Part of a small language model's weights.
Size: 12 layers, width 256, MLP 1024 GELU, vocabulary 8192, 13.2M parameters.
Training: a variant of Muon for these matrices, 317M tokens, 4844 steps.
Each number is 500 + 25 x the weight over its row's rms, rounded and kept within 0 to 999. Layers, rows and columns count from 0. Numbers have three digits each. The size before them is the row's rms in percent of the matrix's.

# up: layer 7 MLP up, 1024x256, rms 0.197, rows 220-319, columns 0-63
# down: layer 7 MLP down (transposed), 1024x256, rms 0.103, rows 220-319, columns 0-63
up220 093:499500487476470524488478486504521526529490484480501470494514499461506546495526508530472498484504468539477492500509488470552494504499510482441532490472523505534521494509529504502539476462508452
down220 091:500508486538492501510503489491513513472488500478436529524525474493501494525508495518475536535518530512525506469463473502465497464471503480494482490448519515505502518475486496486502479491524562
up221 101:512482489470500516527459510518553509491505464503466499491486484472504553514502466492555490502520536499509520506494509483500506537459457468508506475487495449485509499499503489460500453518518508
down221 101:513498492507519483505477487513496502498494539512546459542485538570512488471449470467476496531527482527495504519489456472496544522485484471463520505487553540490502530473462480454506519471529537
up222 094:505504484480501491468525502496509497512466478522483514493510457515503502463522516531496469543494464481502456511493483487497480524456522478498526490509475517442442496513440501502512500515486493
down222 093:502518473490524488485506471461453522466508529483509502469505519456515508556497534500544449475504504497507462501508465514443498531537530489524465526485524451516523480512477491499519496474500535
up223 103:505513490486477533529507487523517483443467514508452497489463541494535482499430488492547503469506549508516505518479508492513518506535525492471513500464522494551515534501465527494494535470522515
down223 100:486475507494486500513448480501513480483481520524530505478484483513491494538527516489490511467529517485533553515471483530532482477521476520512515479464464494482534471491474517497490502510550473
up224 093:495494526494488495438541477522489494460520479500465479496471520518514518462530526553456503493516475505484457515500541533505494502542494524502465521502495525498518469489439544493504514491529514
down224 089:518495474488524537532464530469510518500489525467483471532548545494507518523496477506486455498433487540509515500488510515500526498491477497512494494565513499507490493511490521497518484526497501
up225 100:487528491540539474472460468531543497486454523527452492484518533510454502477499541506491461466484471468494473517562519467493539460482524487483509562511515531467510491490482503512510501478515510
down225 097:478479489511514506512492529497508491462538480457530499521435506512537562500509484473513493531476474499507528461539508490547540494481426499508487520464479522516558524517491480516505530496489535
up226 101:467475491495502503506486500514511483542496523528551505487481511509484465527490531471498473520531477574500523533528473495520510449480484518469459497492497477499444476490459467475505527484488492
down226 097:527506477524478519492557547511517505482537504503543492488452504494524488486525454505489492518532501508515471493425528497493492534490498476517480514493488475469532513494506519546517494486515467
up227 099:462549473482514457510511457466512490481483482495487497501506489499542472486520541499461450470540478478519467502520500510497497542510466547468508496537471520558544498528476493463479543488534457
down227 096:502510499486509507503521525490571543538549492484499529522517500514462459563518477487530477479518488519529531476479439485507491514508479511486499517486457459499524475492506536514471475545459530
up228 102:536482527475520508494472476475494523525511491513511488525535554484502503506469476471504524456496511455469492480459497522478515507544506525536494535484499476516524500508493491506520520503481510
down228 099:475505513455545488544534509535513528444518476511495506475512488499544469486509516478531499504483513460583489435495459517558477514485489497507503502497469555464515472516496510486473496478476500
up229 099:495518488500485469504457514468466485490487466487485503475514532535471509484467493489496532527496450485494456482522538498488503513524483500498503443567494505486488476480492467432510549508469530
down229 102:507506538474544509530506446499501474532508495498454446522481456499505485531491506519513538524488504489511553542496478549543528489474499479494490474510519469531505487475481459504500476479465448
up230 094:440508527516518439498462496518459513490490514534470530484490497510502524482516497510469523520496506494494506476512492480499508491506471501497444544516493511474541538450506466505503507561477463
down230 085:548490482507486494559543459471513498508483499494507480533486483548514493493500545548471497457493498493486520502520480517465510541534457490501493473495517495498512528475479528557473515522463496
up231 098:541496529480523495516526537517503541484501499500489496518470500493536502532503519507503479489512501485512506483521497461558468507496508440470482478503515499522506540516579509475517466510469492
down231 095:476488472507525503520486494464515521485498493562537498462476510527494488459465467481466529483509504500468493488528492531546506551497514515514479410524471533506518471502492506516515527525507523
up232 097:450518479501507522503524518508491468505468472459494418523509510564498517511466488511519536510526480522490486499476471513496519529514489517514512554483449511480464497476530492517508481548519467
down232 097:486470515502495503489490494542517561474502521506520480484494542510473536527506488493470468490472482498487489474494490501490498478530483507520481434471467472478515456472522474495506533524450520
up233 099:512509490512498510499499497562498541516527490527463482474488479520543486473497500485475457505474518495515504501476495493497511501471478532473514524451475466470484466509514537452470490506559453
down233 103:507513514469487489465547515520506492494561499526471488538502492502441510518490543484475485484480478523522479525480515465533497527471513471478504491546457434518436557517531489489491513516522554
up234 095:474447484500489525482513501496463498488523507503457466484510465507516508523436535541490540528515537472503497489462536455484482510478469491489483482517494539486460475506502507527496497490478544
down234 091:504502511507482489487479519497521529530489532495475504490499523504506514488521519497502503472502442520483483486496525503520493505450551498494498506524524467494494535469468479479473510495510480
up235 101:524490492499479540504545487519455514494507506526515493471487522457458484533526541506554499496495516527499561465507488521507496506496527481547535484499519470496494543522521511521505474493491470
down235 105:478547485482495498505472470508537521515537493499495482498498518531543488464493533517480488532450502486523464465536436525525518443497516531473493507485516512493485487479472475471494523540483455
up236 090:500477518508508541504512520536468516454519495514501504531441487520485510502495476498432469530520537487504581535508510493482483446529486527475535515521430496523427514478505506548531510509531479
down236 088:446494488481479493499471465501509458484511527445451480498508497518546480496504526487503517513453470526474536475497506513511506523498537506529475522474496496478510509494493480513530466489503509
up237 097:436493535464473491489446469465516480503473462489502499453525512505522529443503497511507497485494447537494473489464455513558480516563532488538479527519469512470505513508550516495499542516499540
down237 091:494549479508447484516519547504502516523490486486511496482526531523498485532463499485528508491498498492506544492516504502483526508497516476458495490513518452499558456497552482526533488499512538
up238 103:516502472490485496499514486546521493519469563525479496515521509499496485487516493505484480471501521488545490515468522507538501493552526488489498488466512551500497554536500487452482480485488462
down238 109:486472507494514537469561507493526500471519493509467473503518498518491501494489516500485471508508531450497492488445493503485493484494511514473483487448508484492532523476508487494509481549528440
up239 096:506508483511493520511491501490526494492498525504473479527538530511495505500469444482468465536515526491535503501505544476475486513487520502508512462544496506493458479519474477552513513511488457
down239 093:481512516499529504498508487467462524500514456499514533467470479481526518490471551513519544483503481510472513520540469505547451499509467458490493480452470503529542509536491492494481481499495478
up240 101:518450506500493541461503502508497509502511511516511514487483504482492494494492550512491513445496496473525524484506473505470503518523501549531497450500458500476521516532486487517502503514522511
down240 104:518497490474511515506487503531472509478487449499531498514502499500513523485513493494500490478482488517473476457476517487534517476489556479529542498527524477534508515493523503536539513462482497
up241 105:507499436503454533515508509513496511559460520509449435493494476488466486492480528484493482512547500514478522490556536482525522463534466473483483471517466530530521503468484517492499522499474501
down241 101:485509505484508502495515470509503502471527506506490474497489501543498531537475479526517494479546492499510503488518493482507506521514514485486505534511470521547468472445505479541501505514522470
up242 101:496518524499501487546506520466572448514480498519515503505510470473481533540482505511483466463552511430487507489486497479492500493520523531508498510503507493543504501461475493470485480536466511
down242 102:581488492472496529514492504474491507507442504444510475498490495505481528497505478541501477474478474484483494508505460502512527502520504482482515476494490517519451457477499507517507487550460490
up243 101:500497483447499445481453450529525507535455508525500477518471496552515533491502524507475532527483475505522520509469493531524458500514508507484449473489469475471452463509501464512491452505502487
down243 096:510532499478499478466521510477494520511497519518493504465547499455475495493518505470498498489488507480526470527494540477510502475531518502508497482492485459489561502501511522470552496507519516
up244 098:511514472520494493443530539456536481481521518468526517508511495512505442508506522514445546493520509520477523539473557499494502534482522497462474489509503504507491509521518525484461488474516508
down244 098:475468470474526544525481475520472499529520524421457449529511487487529528497510514464513515499493523502554475489526512508525476480494494560503482507523477501488536529512466450470518531507496531
up245 096:462481493508506477528483498527526517521495508507485486533479465523518478464536497443490469524458502508488492476459546466522507515512524485523479500531493490516494503471488497465516491503484483
down245 098:510472501489533533446477510462496526545497503485505428495468507499500480517485495535481512458527490452517530502493487500456510504527516496513503489501569505540485531492506506506465504511478503
up246 100:491510530503536465514512525475484509461478530477510506490545503516512456463471488561507467495521526505468509494532473510512510529500489510542534546495488480458500510443486487482454487504494514
down246 103:506448530506513479514481498508527511485488507499471457499503450525506547480486498554513503522456534529545470507553472500466506510456509495506482513502510516528479482511463513463515501510535532
up247 101:502471541507531496486508545500517485471513496490509493464466541499510531490487494547534491475494522505533505449495476514521468458522519502551498498474511473470525518447542498490483444530485497
down247 108:529480491495510500536494444478509451501526519506481514517522484529505488483511477511448489514531484514504495504520480487519493488477518500485508503574514512570461516528453555473509531473511480
up248 101:490515480511528472477506505517546486469500462513512462465529559564527499509501497571464489513450495555556481502501544446496483492507465502506479526509524517487517551553479471497483486520521508
down248 104:453535528522489484518498489524489502524493520478440515434499501545508465494501514506529530472474513477525493489504505543533504508471489478530533500578537545477479503494512516486500456502488485
up249 110:493462530539476517515500528504471480475499468538494511504520502481560495436525478514529518521532487505487535496484496496502494482526534514535477513490540541505516511468465552523479467511476448
down249 114:486506516460481479517535468460493471467459514522499518520496548479485503514475505480478506514470514472506477462469491539525506512527520498525534505454472505510483476539545496498462508517498531
up250 101:490513490474492451512506434545558476485501538504506462472496514493529464476498512484503520492478493490494502503481479482504467530487539494507513511507548521509474505495514494526464534483472498
down250 100:489493516497553459513500487491469522489470530455501474516509495491454495504510505480468489487504501519486472451467490503507508521495504522506471491526423471435491524524526544488468473524503500
up251 096:505540503497512511478477440510512534507494461528518508510465457491489497454509461487513471495496508495556503462470524479498509488494463516525494482491482474561477470507502524509524517497502489
down251 092:492525539498466489500514524533537465458533500498501503443484509528468459516524504472516506494455474485540479506508475473509471500492487462460551477490497477427489500499530471526474522498448485
up252 097:489521463534507521485499524484491486481481487501530494487462479484485536540526522523516459513563512485464500506483515514491462514461491500520522554496532488523468543486553505525502490528507462
down252 098:479505502457541510544514501505502489483508503507466511517490511508567482492475520510492555505451473520525490502428496504481511515522467506465482500477509480498502498471472510472492495501491455
up253 107:509507504517505495507532502483477486508482502480521451499543515505526476495500498513521479504509535471487498485465515500485523522581471516566548514526498492512528520476504504493518552533505526
down253 113:467457512481512512475498483486486517530468458490498460513483506459533474499490479509513468526484485482507477498503516466465489507505476498439534502501500494514516492492544519479436472501481553
up254 108:528466465475494518486494517481496471477514510546484476502485464506495515490484478543473475536460498538531520519494540487482490439486533498491483530501546495524555526525507480541526507520496480
down254 113:523482498493512521528484475506493475508493487511477497504510543521523511472469541516465500490533511523499438501518424507516514487541531538456457498501514501490503510490537532530454516484548483
up255 098:471527528471459502516517479498486485498502473504505449535507492485498484479548499514495540477498505511471459493531525502548506502501462520494458569503488453475489533534478486475541483491484483
down255 095:527465467513511476453460523480534489524512447474525500521475539518450468443505472472484486492493516480457485536473516537482503491484483532512474508518482485489512470518489510468525467496533518
up256 094:506476477520501521515548521485505566462524447488471511488530445463509521493477476485458535474515489501516547501465566544465479518550535499532512443510530469528487502504443514508476500499527537
down256 098:472491473489503498510493485488533522496504505498499456463524583499489517513535504473524499507508548448524462481500495497478539501464495445531490486510541488455475541510500516507518531512489518
up257 095:512492499474506495464524452487510480464526493444502492464503522512504533487467490535494478464506502503424512473517476524479481499470519523526496522519526498500487517538539495510513521469490462
down257 099:497462471490449531501469496518535487497459486496495467502481563492455530483511508481510538519475457459511474530480500505485512527493499494467465517467491522465476494449459518513522514475504510
up258 100:507519516471470504500501528526489502520483477505524496458514469500511512480482478493502462546541517538497472514504545521494484542491515517532488531471492486494491525499480455473479525490524473
down258 104:496522445524511480540472532477504495533529512511483520499499527480538519529484502533513531543486490533491479506484527477495505468482470542456496540524502523558506502478448511520491509456471492
up259 095:503496480511481475501453520523545488506504455510481518488533491470491489475506521462523483488485491463541517495489472495482514536518504513456507491461498541489453521506479513480476504527516534
down259 093:451483528504495528515502497474482524517542503507512463506505541529490508484475451476494533517472509442495481506500533494487496450518499535511484502549549502499505459467528534506505562492494473
up260 103:524506484444533564475511501487497524519522497510543513497558477473496492466530509504462464478479490456511530506491486498523489493451499526491509504506510483519500451507533560524512487497499515
down260 105:529471506535487476486537519560497491503509459514497524461463487518528457518545475512520531528534528532495551525505529506489506470511474483505512508498497515475459519481464475514513479479511466
up261 108:538504475505483498439487561523480482512527486488541479506544494515472488545521513476457486517523525495533492522487490499520497473519491509528478467513489483480490526563504488513519520517492491
down261 106:534476515500479547481490484461504543476499495489545569503515524495508544499557486459476486487498482511534505472528464494442452508477519481514499513480510497514503513426497511531489515500481485
up262 105:515532486503464502469460479501536527507443501552501486496494494491544483504505467521503466537522492502537480513472494504522545519475480524511450518516491453503511524491467443522517503523485502
down262 100:549494488518512485521522513478519526538456453504494489465511524471453516516489492560527498518509504510483498480466490540549521518506505519492514524527490501486521541493501519501499496449489473
up263 093:490544501498502480513499486503452473496482505480486495513527511530518491502441450515460496514532484505514528500485528491449473487482479485476481488504528534500488514541488534491547506472502454
down263 094:487460492519491518518507503493512503521527514483520529510525494504453491522514507516529520482549510468490518526474498525512534525448525529481458467515504488501502518487505470512490487510509509
up264 101:491491518498499507522526492513472551501439528494554474473479550519506524504501548503475495480521493494462513497490510487539524461476503519488524479491480503491532475525491441516483546502518473
down264 099:525497504480530497518494500438540517508497489510521501488523517488511542523504502513484485485507470469499556494528482512435507518494508489472483472512490537517499513503480521475495479511508496
up265 101:525524526474478488521506547494519462510477505486523528500505499525486477490513482479497538513519460515541535520474483513474445540475480470493470472495479478510522506491504488506471513508511453
down265 104:485475505511461490492512493468527532461501512492469517493488495509456523527478495532494498512469513458482465450460511531464482476504481512555489492521525498540489457519474457474481494480481471
up266 100:479539501443503501523521514486519493517519520480458489512530534515539456469524485537502514475509480490534483508514511477520518492504509476492470537513472527474488514516516519488502511493510541
down266 098:474530540498471533509483516494483509494508492474480501508491488528452483505510474535540567475512557506513536508521533527530499484468523470500511550497498500498479494529469477528459458495525477
up267 095:532502488489503567475454517494493518507529493531504488441524495495536503466551459518486461470501510468524525435519506504489498458531503503513508466490610530502503526504490477499485490458498479
down267 100:476481493460500455479534527501466486498499524510560488468485516531489503497486560511493530507518539511520464481476527474507536505499504508497554531502456508504479476473457494499505482545473532
up268 094:491487493523493525465510510484520480520523534465526497511542498495526515479468541495482458496494464499487530515524557534500479537485518523493453549448469556485503483517486506532477534458483497
down268 095:449491501470475490487482487473477521509497506491485498531451454524482501533510493497455507504511454538503499475463510525513493514504470528519526459514497459525484507461543528495478461498514495
up269 105:511471514518499485511519500533480507495524510488493497486508543512527480495460495470539493509489520508440546472475563511512512543536455485506554478564505460535511487550523501503511488484462537
down269 105:526502480490461496507519494502537511506513487480489526518477486491522484487522490506484526507502447497493491528496552535542475517484554503532528508486445508546498492514487505507507513512488417
up270 102:488476472501509521470504490496489508479506515522512552495544517490493511495487508493485496490477479504483567481495502526451457495481486540513475514475516505490476437429523510481493460519477540
down270 099:537451499495500492490485498483511515507493497505457465518572537486536515518540468503456525506515514480497546523491454499525514492526487546496463508449507505497534514485503508504486473494512488
up271 104:497492486506496498538501434524560509475512484494488510489500520496478549481541482511506518469520488487487465473520534409480465495532502524513488531521493539524478496477511496481509496488479546
down271 102:538487472503508526487479497471475466511456451514514482467470478509489458515427501485488514470566518522488459528501554573492501502463489589507490499487503499471484506517474482451488517492445524
up272 093:560498536552539559489484490499495566487519460513487499463529464509471526487499450482504476473512546488507506496518530513478484523519490445490469493574535494488504516505450472485512514489550441
down272 097:509528507509489506483520497510478468511501500512484514506480521518490518468473522522483469529490473497486497523487493509510521510468503480547513486467453518520490483514483515479484464481525519
up273 090:504496470504517527511580488493454467512501495528468535490557461499519493482462522518484471495509490488523529467490520512523475460508498496498535504528498514499484530459497498503473456468515503
down273 091:505502473459483492512500519502503504416479495471528521480463472491498527546470494517525475500489470512513506530520486458496496462503545464527487475512476481492535488516508479494545537525541537
up274 102:557456463535483509500523492488464546494572512513546522495477476501467489527486513516487518489550544526461462500531519487491542499507523536506481565497473489465495508498486513511503520462482544
down274 099:462532499521501497452558523495491510499496510528482534544477460499527503473531534469492487494464494511483493449527538524526508473464491477533495468497493493474517497483484510487503493475558494
up275 103:555457515468463504504515525492515486457497537539482492544534510505476514499495469475511448437540513529495511467515487524486498466486505516521514479470533500471508525534510535470539514500465467
down275 100:456511543498458515549535521480506482480513478518472535466483500493526470520519453479568460488459484495484508529534549522503447493488491500524512508480540507501538493520567532512504487532474495
up276 103:552505462518494435492534506484490503538500520494492463544482498488535476514536513497505470488501499505500488489506478499458523473496504476495528481518494485542524542589474529492498505472487476
down276 101:495510457483523496532481493493493521501535525457521506446497475501505525497529517470486517538519502494499500527513498520508498483480545473504477535529536502478497482475525515478533513441512567
up277 097:510490520493477457505495525483466515515532493476503469494527522516502493508494467518499517534469548524481457472526515509499471461496517505514486518469524510517555501489502485473525506494473456
down277 094:540483480501488532507489489501521543480452497499485459541513528513488541515494524497541482479504465537527500508485486502478460471473502497521470491520506492501481514480521521474489441474506479
up278 103:494518445502495479486514476503476478483492530534504511517476494508529538506488463507474458514515524511486516488515458511546527498508465486492502536500550486541520520487510492477542470502498463
down278 093:490495459477477497524493478492520506493542516495492492507477504495515489483473484453512429476504508525504458507524477517499483513504549493510471540537444529559471503503490499493499447538506516
up279 109:505502529508469524507516460514470519536506483509466464518483549556558484452503494451488491510487530532500482542533558550493459521502481523515449532470455485495503473538510493514467500505532493
down279 105:493516503453492511487518473491560487514492457511504566526506483511475454513504499557516491479480459467517449489480459531515531507487513518493486476535494525497485515491497511558534431520508504
up280 101:493525476480486463480499519491501500534504465495568532500484531473481490542534548527518496478514506505491535488505471463498534509462519526507484535453539488485488486530503469506514532551494507
down280 103:492510513487436496540511448463519502550546535520530490511503526487514474464468524493484467508515532513495502488508501472496524482502508516462483485510513484550502495488465500492483458530467461
up281 114:484529492547508476489510473474512472494504510512529467478491518519536481467465487500486530448521531523503544530468497504515517471503431511533489493504526491523471464466439473483514483477478478
down281 108:474499484538527417462468478478541493484497482499475510483495502530529445472505483448495517573498490513507506512495442491515492463503495493536496489497509522487481492453438463499492484511510497
up282 099:491521491466497517523475473469522467511530491497487479481487523484504482496526495505466538540476511513508495484525513496500483540514496510508452472495463513467503457509468442497545485477491417
down282 096:524487484515528518498499458461504493496449538509507514505497479496505481482493498520497512532527512480525525494492505524490502486462498495542529486494507483528536486484502512508489487501470487
up283 103:466502478475516492519482550493462543498486474501466547502555516526490516462464517476478512497534514442505442512580500482488471488526516473471505443512504480509485524493528526538503491515501525
down283 105:509478477529524478533521511499511471538549543464476484501482502518498490486487511514542499505502512454511511471505514503506474498476524510501549494507477482440497460496480519507492439476500477
up284 093:512493514476473449512515502523533479523515511489487513521524506500519521492481543506459486474528521481484540505513516492530505487467545478510527484550493546485513530523523504545497538513465474
down284 097:495525487518528503515499495517512556474475482482512492499503493500487460508523473489515496525497486531485473468461475496480514500545481459515477529470522470491516507507460468469478475505504471
up285 102:534528481508532538524496508503502485521515520508518512496542500503522486497528505508514493455522499500494544531476510459542523528503482446513481506500492516511527527503473491486506488480483470
down285 099:499479518493528503499506511509519488480517500496548494531479507495521514474486472484499512518477492444521536487496494527502502561494477492506488507500461479512506515508517523509557500499532487
up286 094:505489533536494489480465493484471495504550470511539522516509485529516522468509477509500506503478468515534484510529516525509464501536572516495477498493487494463475514536505510454509524478544473
down286 094:534547501456500490501551483508494481451486520487476530523508486526499481520498509480526579481522518495519426491491506525525458497435540526521494523522480476508474452527491523509534512521517474
up287 098:515505492466512505568478500471517500520539541505506514527449535499509474451458495487486491483481521492491506492463524535483491537526554494480497495483465512505509514525529486474528494518520473
down287 102:506523540570458508495514555487501512470519491496499526495456511524497462501494517485525508498507492499492508523460500477549455486491524507495517490444537473508503490463521509555502537531480507
up288 098:486480503487495479476474513472517501524519498442480520468501539530489516497472508490509525519455491456484561491531505504475491488528488482478484500484488517538469491489483506558517533537517527
down288 103:478482506536515488526500512539532494506468528483484473504475471540534480482511483484485448476523485488521519498454477533494501524490529502489478541463479486483506495514513509490510462489474465
up289 102:475440505492466511500522468498493508492462506525524488540491511487534506465516518534503526492467514514489449473509535437492513523452514461482486518520490527512538511546498497523557508491466456
down289 097:474440561480479481532459485514521493465484532499450467541499487475519539508529509503533476504509486508504577516516554466483498495510504477481510496521514533521495495474504494507522451553500532
up290 098:499475489509497527483486517508481492493470492505465528500466556492485481506498481486509542517494506513489464502505504482517538509499460515490494485527523517500515512494454504542487452487521471
down290 097:531513465520457485494507461503522525499503545461467476492511547492515516540494465481512505515482488526528554472512538445515517508514488538503459520486511508514509481512479516523514536551539502
up291 093:479479498539487488477431488505527513461495533507496458510489488533474527493531550502434513505500485485481463501471498473513489488502527569558501479525478475475543528523490485473492503508524495
down291 091:518483529474533494472556450495509492535510500545516483481506511499505513515523498548506553501501509530501489485515502512482517475510471486507519525488519524492466528498543499539495475491496493
up292 093:506509471524465484513475505489457499446511469526436495516447511457529478471539469511483513525508495496500507452476502505477486535488468498509508489461471496504469476561496450517556512483490477
down292 093:489531559479483490482501519514531510467468499498511480497507506499516550524493539496456497509510485490478507497454510543524526461494499478476542533491533489491514492470554516478484477537534508
up293 107:465473478511504515495490539499489489532449561487542545504495515468488534500482545497527500541500534489511487497548518494508483481468486542487522475485517457498508479482518519557508479458459470
down293 114:534537505497493478473516479492507509492477523504490476531471499485471469486498473548523489525526496555508491479536513498441526509479513497473473431499470529532464482499531515520482515503502473
up294 100:500465515499498506512527518498503461524472509504459529458519524484533514497470511511508488495514466525492566500470478490482513506540490527547513507510474492500510463521502504501482511498463484
down294 102:476491492452530502487501481440474501518535506502536505539485486552519456468528469540483506533539471490538475485462498505506542471507477494512525484489532495521499544481503444530546481484490481
up295 110:509476512495547490486519548510522540490522484552513509480523470511521516505472476468486421500478497520493485534502473482445516509532495463530479466475499501517489491522480476499491492513528480
down295 114:529526486481469461488482462518511507491518488532537506527500458486475495482509491519506477528515486513472465504499498489477509506491536520485523488470528507502463509520511508496496502483509465
up296 103:507522512477504421508481518536508522475450507465500488508476522493512512516500514474458491527500481528508491494528486502519533509520458511479437524517471505470533484487518514480473441488523479
down296 103:514456535517468518490509507486519501532550494499494454481538526496468465463523507503515522481485471473514497523479478503524520524506478514480484496493547532505507434509486549548460447456461528
up297 105:467552480511502536504510472503497491491482513476531513505517519548515507518500519493523536471462527486529504507461462535507504515509486481464466518485502498510540509466510473514492478547472494
down297 108:464505501529475483497477452446493513502524523553492503462483459501479456502551474502519499476486526504463535523548508488533494516539522536513511517475502481500506495450519494491483451525509484
up298 095:508505487494497547467494517524549490510503513456498512507494504472545496486490473508525478503513470538518509537525491539516522529453491531528492508494508520488536498474500526544476500501503466
down298 100:471548511545559484502438465509456535508449502498450484508492477502513498529521493475456517496530477459508486510515504491523453471506513507495484525477503539477491504505467491484511486521514523
up299 101:483486511510521495465515491459487503515511475488484540511550517501460490525434500496456454530506477499535467484489547520485470461498519530498449491517488498498517495539509475532534506484487530
down299 098:543487508454497479537527508517528479518499519515442483487495506460479486551498489503477529503555496513503466489471526465462461509506493537507548530495483518516499534481479521470503499514496469
up300 097:524526493474468480555537539464504502494506552465494538502527527486518503487533538521466516475534482539503520500543492437537532416455485483505507495526531540475493498546532500559443473500474478
down300 089:505490490465495510510522450499545503474483489488530554443530495493515516573462519506481560497523536508518482496517480541517516531495503507475460501504477499492482535504450528471506514493523510
up301 098:487503471508487532497485484505449509543529509507515520453510528494472467471535461511502476515474542528467457526515477487474469475524518522541486473514478517532523452512477543531527480496497512
down301 099:493532482517487479514533514486441490515496466489479492505495522490520499514473477503526462504507524488458524549482484505498503483511510494495476468522484493550475506466492524535533477495507493
up302 098:477505460498517500552502487533503519524513474520479484490492504521468497484528497496494508509453503480483508553489481486475512518513484483490518512503508513504487508452493513531466469507514498
down302 095:506549544485476472488509487522501516494477516471574507514464490493494482519493488471480469506522473494547534475492484479485463531549536495497492499536526513509544472502497539490571515510496506
up303 101:482544429537509489572467513494460510519498488522524460502526540499462529489531488507523456505484531471518493518507525510476544503499488479517482516485485522516526431491466504504528511480556510
down303 099:495511493558483472479527487492487493463511480533484495484509499522502440482506514472513505535462509541507511516512463517558521488462495479474533478512556527523471474474458518512520502490542432
up304 107:489520474537453455513492502532497458518506521466533480487455532516515481533521514519493518493488554481498548501556519481459531525496532472517490501469471530466495472486511508445518512515502486
down304 110:464464474472521492503522479461521492494495508513533471545472451471479521510523509495497518522505493533484525472470474519490519539493543503520491487446488498495455482527495482458498539512494516
up305 107:533554519475506497478482547491473517488497551495485494507454463530507488481478482439510507489523498493478543502532513498482464485460495510492472515500497494530501476495472498511469505464520458
down305 112:519526547498496481474493513527500475509521495496457491504529511488483503518471527511487462484512547462507490488470498474502477506489450513518540501490525502486468488473501464470511532463517487
up306 097:472503445481496532534459516479566487430448459507509461457483503489458500497532533501494520517489522469544471456536468493508537508496506510503491540495527487480495520467517526465492489514485483
down306 095:477489516516470463475478516509485509507500516500533525513535492465489500474472502453488491492539505481509504502497521492473464545498494521515501487465514488541485464495536473496517491473456538
up307 105:511528468523519466465521501502549484489530538489556543517518488511505514517476531504497529490493500498463472514543514486496512517519504504497497474498496527472532548463485507473502443484540491
down307 102:532507416488474486502548511542515523461491498506495496512456538492498546463537489511501511522496495504523524490541516449435487507474501467480485514504477508501487542499488549517476491459532464
up308 097:495488519501532549447461512505490469517546533471473476462472522480486492522498485539532540501466464483512519494494521470499475497460518509480538521487507477519507476538515494532503449434518505
down308 096:501500514518488483488453476515446526511499506481450548574470508486551524474459498478507484495496514501480458508502509509476520496530548496500477494506513515495500516483505509509517465508496521
up309 105:457470489495430494464501526483499482530461515465538484500498515530493486483523518500505526552516521510496501510445514553486516509534474505547479498506483485475502462491517501530493517481492500
down309 099:521510460517560480499519520504544504509506494536462528487510477495572511541467469492502516472504499500474499506529488540506533513452493506507518474550528475469491491478470476497530482481532512
up310 092:492480483538469522522525526495502519515513526475507454491510519509509494478483529482482476536494498508456465482508504514472530568496436522488489515525488486521497523500499503463460512493512471
down310 095:496560540483498478499501510484473489513518487506456501484522472524496468484497499501496502523484484550512519504530528452532528482493503469538483505488513508492450508508527504482492562472485503
up311 096:497494548493501478520507484539550452497461497493519513520521514486479471520506520495493523523525551500505488498500476560496506498512474473486463502497500503493532487493505503496493519487493498
down311 093:491499498510476456503512507483443466486505500540473501449486464514531506473559505460493498518497487532494484474486476513547516524507480518511485532489527493531472487505504518504531481520537488
up312 102:493469505515471558545505470517530472503518532516524500465507530527527524479510510520504492523528522531500521510482492552467490494540455471470519530483536477527462474539510478527499475493496511
down312 106:501502496490528482526492534511555511482531534508489488487482492501482460467484505517513467487510524457522458471505478531496493463504477497524523538463516488503482506455532525537501552522528493
up313 098:515503488497479531510497492520490482548499527475451458502507515563538474482492509505499518475524527446496515465544497474559485505550462481443483485471457530536496522508458511491509487495482477
down313 102:503524485509499527531473497425498455521543444481506497499488490492481485549477541527486532486470499539468504492516471491509456504488456509532493504486473433492502535511499536485496495486515513
up314 095:519473480484475516485498552490476504516525529477539516474483495508494473525467502524488466517486468495544528492520504465507494526521457493479517502494475482501563486495531511479492494485501484
down314 103:491539472472482502471507449493478455513510478485489527512494449483535532491552515509489507528510519514481534510499531541471495537472515497488483486469515517469498519488524522489489526530541470
up315 100:490511527479512486537459511520483512523510447514507498554516450504526525528500510486508489491573482524491506521522486520537494497488447494514519493555531484542517545527504497514472518473454469
down315 094:517520491498527491498539485462523527485499538516522529491529487534500480478496498521524495501566535486507522497536465525494536504477522482489458491484494488461484500421545501461499501497498470
up316 103:470535531476498489511564479576441478473513488541536492492506518531503475499459498526490480512502477485529512456461477491524494510484454501496537501463470521496478498495523485509516511523497505
down316 104:455517502521536525493499510501487501523474487527471494550544456479501498501490496551517471501568495460496476498482466461477489516502491496509489550525550478513520529510464493476530524455523484
up317 109:496530493502523498511505469503527463490496489524546494507486519496524495515494511515517485530542515489443505516502514538501460517466478491501544508483503474481500505480452485446486493539474499
down317 105:502529485507493507542487512510485519494514505525488501516498497532518507470496476491492501503497469477548494507503502481513474458467507496494512494511526474512458507511488457463487498505445541
up318 101:495473464480503473479509502492510523496495490458547511541538480452508503493530528507498435492520460518486500530521499485465514499539533497520467508493508520510505490530473510498503541532472463
down318 104:516501476496504480477543491469480470515458502499526500478512491475535493506531490521487502489499519506482527506466510529484513552492487500479512517502532467526515508491519513488539508544510467
up319 105:498475496489532482492496481526522496522469488514576498487495477518518499513514532469540518537495520472504499528516527513473479471525496501494488460492459532513505477479482499511482500479482451
down319 098:499539540509460496469499498473487465462478482490468492496474456453505540480532534470481528487469507516486541451483501515531480468474519488535546479515499502464499471534520500561537536516508520